Each number is 500 + 40 x the weight over the matrix's rms, rounded and kept within 0 to 999. Layers, rows and columns count from 0. Numbers have three digits each.

# down: layer 2 MLP down (transposed), 128x96, rms 0.0963, rows 95-127, columns 0-47
# gate: layer 2 MLP gate, 128x96, rms 0.0972, rows 96-127, columns 0-47
# up: layer 2 MLP up, 128x96, rms 0.0955, rows 96-127, columns 0-47
down95:563544533588424522454485499477570461485552496408466543560563427582535476486486456554472523482510513543473529459519459527520490471536560512544440
gate96:463489524525450546493552501412514506486513448499587586470470444547478478424417582539449509479500492515492524482536443591505528544558538489531486
up96:537476521564473504471489444508439586488470555489594479439463544512516482476438454495443473566515492551539440467499512508493513488574413501498498
down96:478444495533489397497482527539476468542459510524561427509475479461596509515524520558467517467512507496526502514525533517476480466558457458487598
gate97:504568479520512426569528482476529493552515518503463512457571520568400419576581521458430502570567472473511568470493516510473485507490469522461531
up97:520502514583485490500509466477497547533514467510493493490548465498481532451441545445597570522447520486497467497477448531558515539488495511408529
down97:516497421507568502455508522496488464517475491499502569564512509493479522499491460569543494420504426488458425499539489430494490603425548467482506
gate98:440406461523427529439472472468546501494462569458435513530473503513556532480480474496551571398456469502458452551491462541507495488438509454474503
up98:469588494516508434504488487455471486441535548497535454543476518436558454497483477463492468504572471484458511487504512522509537494474478520482514
down98:452557477479456550545494479499474572517492484487489470519496512538525518433561465466509506455487525574382547510594542489567496599521474470446453
gate99:465532502485526485430437534558494486519459533550451523529489581471532489454463476582533444501483497512469420500468520474451525464494517533510454
up99:537473495508481564458505489504509459535432498482423538412473493481569492577499463472522511502483406492564488393493449566535493426508556434499544
down99:606539562511452566506517494543487441448512523487473455485486450507523512504489400496467487455479500532542573501516482465528527477547487512456541
gate100:468571513514537516504537507511490490506488532517525471483486491539477456511477507509504418486475489545566532513524448507495513427551511509527430
up100:471514503512496464470500488538474431545531542516563470495421544465513529508473492571525563451437518529493488475488486459524502482474482498461511
down100:519508476548541542566493525505499466522539503522577442491456557526432541459528503595514458496500546431481511495536478496543560523505524508548429
gate101:550450470562449527471482489486503521548475478502475553506530541538503517488406566565486449458510597485410514471483504462535420442461500539538486
up101:538487391475561444504491473491493471481525497483496565539447485503509496552576488489449499508500492440514588480517525489484514512471447519584520
down101:438569495470574441448529515559507520412483478492521554556475408471532478572464484460535449458461525457478462436413524509485560485559442506559503
gate102:445518469468546501526508499494478508462471442439469443594508472497503479449490507418503458462490522515443463532492445540548482471442519525514438
up102:529499492536457464501490445555489462511404498510545505498550431550566485454422519520483511569554541493566497437517432436431532541513476446577538
down102:484459525482505460552511542517531436455494525546525484512479482571547477485479456424514429505512498450461505568527469523470498534442479462504500
gate103:448504547456524437482509500497512541550502488532432496396526456445525559441504469502516471453517457503521472487556533516563511536489530514474527
up103:507497479502405416379481564490443522464480567556448502480524529393465558579473458542521463428476492527545508477502541492572477496545520519491515
down103:517504491412539458439502463429513504523449568524511502522591417475495462495512459511439516443495498447541524486552522467534525574495511421501445
gate104:475537497480526469518607498490538499509530550433556531490465508487458491489533548551539575503536487460464466493530513538465548442493459455473503
up104:491457465493519451481472584482528490464462542473438523471493485503460465471494455462529483499437575500461546504481499527520457468498500464558526
down104:556499554487479490397453478478472454479513596504564537540527512459476452494464433514558479529517495547544476547495562485472445475555505550541402
gate105:520482426463546471498573522513615464481533480494536550546522496486527480468476441546518531490503496498464453537489514523487439512522475428523489
up105:459541472453512491514472516470516548450548500472459477484510453467518495468478458427565558455492428466481493493429514505499457551540531450509524
down105:562490519472442482521530536405455462512467484434486473464471575473499502549542513475450462489509562564562484458464490528488552537459486449491531
gate106:478501528470456559566496519445466556519465523529498561514478509414581525534469475474497474525497539476589522528417479495424591573502512544481519
up106:527553464568434465482539511483514484527466457501506545511516416455505487500500511473510439462500532467552508512528460465498422495479553546513474
down106:526514529466438478481541478439506498543494453477506502542517509482547465482537530460482567542484554459538535568529487486517562571432509499527389
gate107:495514460548524409484466565410519568411486450546548463492437499529448529528568543543494504556542464536461520420518521522445434511631500545539529
up107:514463475503593540458475463495486578500595550465575486474561471498414454534527473526489481449527516522498548500495539508494442538525496474440519
down107:535512551499474411551455531468516526443437394564539551477491513543484459503477530502433531568498487546435489421503554442456495454476486423570487
gate108:581514451496523493413502531561468537486517467564565538451515516498443466479466457451504466493536460549484474473447490498443479524546500541503604
up108:511546541554534473441413557518550462569588483524524537503500548495486513530504461443480538503547488471554541509481532547464534455479537516470483
down108:549440473441530469505465534542449507469476528489492531493514443574503461488410542475483575503556569438494555549506558495490395546466474455521473
gate109:447491491537542560553477559522467500516551541504459508460445481493500491545472417535528484486449507556545525556506504481540469483522498459465424
up109:461548523598518522610427483502547527460479468498504536471552511562497475564449456524509492465506490529478522507518449541458492483451511474450427
down109:509502543496493467546573444457508575513443497586501491466525540484479459506513460520569511443399492513432571511478484567555456512455469451532444
gate110:545498447504455451490483495552495567412469543517487489453573536523558524454507468448457445475504453548495506466486500511500533474497493499511504
up110:505471486477540556505546542529513586455461491453490469455551498559538492504482440467474527529514450541482500511489511416493534461476509539449493
down110:496531566513631526468539459513529464506511467514515520473544459501478569486520489458574497596541507471461451473490499489526472499509568549501496
gate111:539450509477442454546478456518487569545574489493499553479471397550450533530477528480501471468601506537546539488538442589466486595474569472481431
up111:471615524488506526521550516527498560522483497494462519457601457490512446498508521580481497494524478528527432539522555500474420401504464414513521
down111:463477495472473511515531489471414488533502519450441433530489596523462457491517428468521505478481540558493545445543535520452505546534474586493493
gate112:487457533486521499483410472551558524454547470515554570490461447499418510567478486554435500523565488507344467576509429438453530558501533514527542
up112:452465487486527422533518530434476476535485487511464513465488493497502503494545495447502509518513476431565524504477546508587504564514522490581499
down112:409463498507487560551496525473470507505501495486447482516512515563475512514583524424413414554460527522517539525455555495450432466451486479458495
gate113:494476503468500516530499527510535531468534414471522493485512450524517511490504460520474533449546563435524455460569518503523507545449520500433432
up113:472520528482456525535451561511460525515527467508533526496566468515469494547479459518482544527517495496468481520525413519500505481472439458460430
down113:613552480479470428493543502485455532554442523549526434555447565477468483483511482465487480545498554520502506495540523506470570512540513534545498
gate114:474430520552468446508461489480478489542541470410515515479528577476536511519442475535505518495540534446427468491486533496548472457526455547497558
up114:577468481442555494491417526513493518486487524531503504533507455515536476471514494510510462446485525404497438500434438473474555452492499555509556
down114:534507541426507497492517471489489483510457514494495500432538440552562495455473489532500523534418436448567483535447496541518485478624468533536494
gate115:457516547506484492589521548466539442496500543538502475417519463580544557444495489488520545495536473464467440537517443448538483504529485513517482
up115:466496466497562492465464521502524569540494458414468531473479500473527489509489491549513526473521510567520441530541452549514524516595453413522464
down115:535549463500543495534471476481519524532422438456492464564515497482524484570525455536552487551560486460451477522520458535482469471563405456466536
gate116:505417531436464470541425463509521451513485446534533444452446459441475476531489408600550523482507520410434519465397508498523486504468432485480480
up116:440466510534489444541505466460499501486447462524480454483436508491510531461515503535508523510504490432487576470530544461475504496593531498574552
down116:483444491554474498457507590580443451476468470526543530511482472516529549466486554569521482571442451484481465519459415500454465536553446476537432
gate117:479448411518495462521523466541514565523368554570466474542551492500483488459579472485490555499519490525521504548492527548522495517450549536427465
up117:484535461472511534500516505498549538429501519516517521464506566600484558479434480539550525504505531511438526557453493488477538487435509501485491
down117:504453472478483469535532505594524518558547549525526547530463502485483520462584468479511407494460490521465445564472529524478503483490529516440465
gate118:493497560498474427482492509537499517441433470479557503521571543443480568488473496490479538512466498470502509547505464607415529471526490525490467
up118:561538467481462522495496534562537552467478458506475505458603505551449502514493547498483588599486463480520524456544519427519538466494509456496467
down118:506538527553469488482481468484484452552460556504458538487478443479512468555486476488545497490518483543437476521519472602449505501589464594523458
gate119:498550460456516423480582562520468547521569568500478453546454473465483567444486472406489540570537542469538556425507503481452495496487500488464408
up119:453483575562522542524445487471541427534531552560457521446460562511409545523515409548487516484459569477441462529486459499484490529499487485446485
down119:454527452502552506492459512464450453524496582509486453590520415494453501534456397542517538467559543495458521590446541483533596524458501506512457
gate120:501579493494566568561421453489485531525505488436573500522514550522449506503495456475556559500432417509531520519434488528514480412497455491511474
up120:494477515472555549531525545523458471445492469508532545499528505460489426439513522570513482560511524512458499488437525474527490580495532539515492
down120:463492475485509425516472506506443488427532504446482509464462557511511588526515427565496527525554499476485461500485563436575532567509519537509594
gate121:433527514459563517546536582525413508443529480524502493475453517507494434545478577483497509547505496512511494501519559469528482487500506496446554
up121:501522543537497486507481516536562413456506474510472523454482508532441512397494504475485498425539462492534473522492460536467503515550568505519430
down121:514520499478492518436506471505442513495484487551522478505491525504467468467473529551451536449464478495499493559547597498539535596537462432496482
gate122:505546479486476504574468513518499417419483556446551394478442554523476421557513487531494500456481514500480489479494460542517569484454478449520432
up122:507578449512506610448507484451498550542484522533518466489475467519478503471492498534486546524576541490475563536467463515498483434530463487478579
down122:486485491520505462532482426495442528604462518493561510513497572521606478466429477504554567497470440503495517409500526510444443558544487516484512
gate123:473526539517470491445504444476565445460520514530398523462439478517577508483599482467488487486499525504556461446482474495535471549496511475468579
up123:583541498515505479453494397543553508420499500466517503498562580499519532544492540463539500460602574521490515498474527474487496495486441528499516
down123:447487482443490568533543519464516546466534504494497473502464480485548491508474480509500492563418427531493572517595499446486518422426486459528449
gate124:530494518546458474476502474466464472507497490453458541542512478476514413455564478516560517548559502535481501467455470500454436528492485541566495
up124:499483473538458435531510544472516505536493514506486522519500444481435524475481496467485477487571495535456456547543428459459444560444468504385483
down124:541456518518460511420483490554494550541502523480520507429451519424527498490545478539537440559458460528513570444480518477544478445523536446522508
gate125:447542478501449435512446452503510540452540474609515521466510484516523535494449442498427428490506482565515531502493509564465538463485507497532515
up125:469546529561607456440515490491521525444531543476489576439503509536513465559485499483539453492540458519469476504531555478504442435554564468499467
down125:441552546536468440512451477542458513502550434486556472409464567518515513449465523488547460497473507469476531487533439458466481477378509479525501
gate126:585507488486481486541548502504506482509485442468513502442488506578551450447469525471538500539505479493491481523525488516543558564473499454448453
up126:470558475473511512446489449508527485473481462498519505473497484462552468476518465563539556485492467478519521432477503499461513546547546485464489
down126:515523538577606513547509488435544490415501529497473497573556533459531492551484505510530421489496487474464452488456470512519559433566493485545498
gate127:466466494489446507466485532477496479496538510498466486509497546392503496454490406507531479462506496492512442413516464537472504496443516575421472
up127:498552464492505595501442514431565476529461501399553529532479563520514484512448523516504472497485534521535508554532532536510468504566513515465527
down127:468468505453440558445509503479540505516537502529565512494510514491506456497594477518615485541492523508535498500475545547537445514500429476475489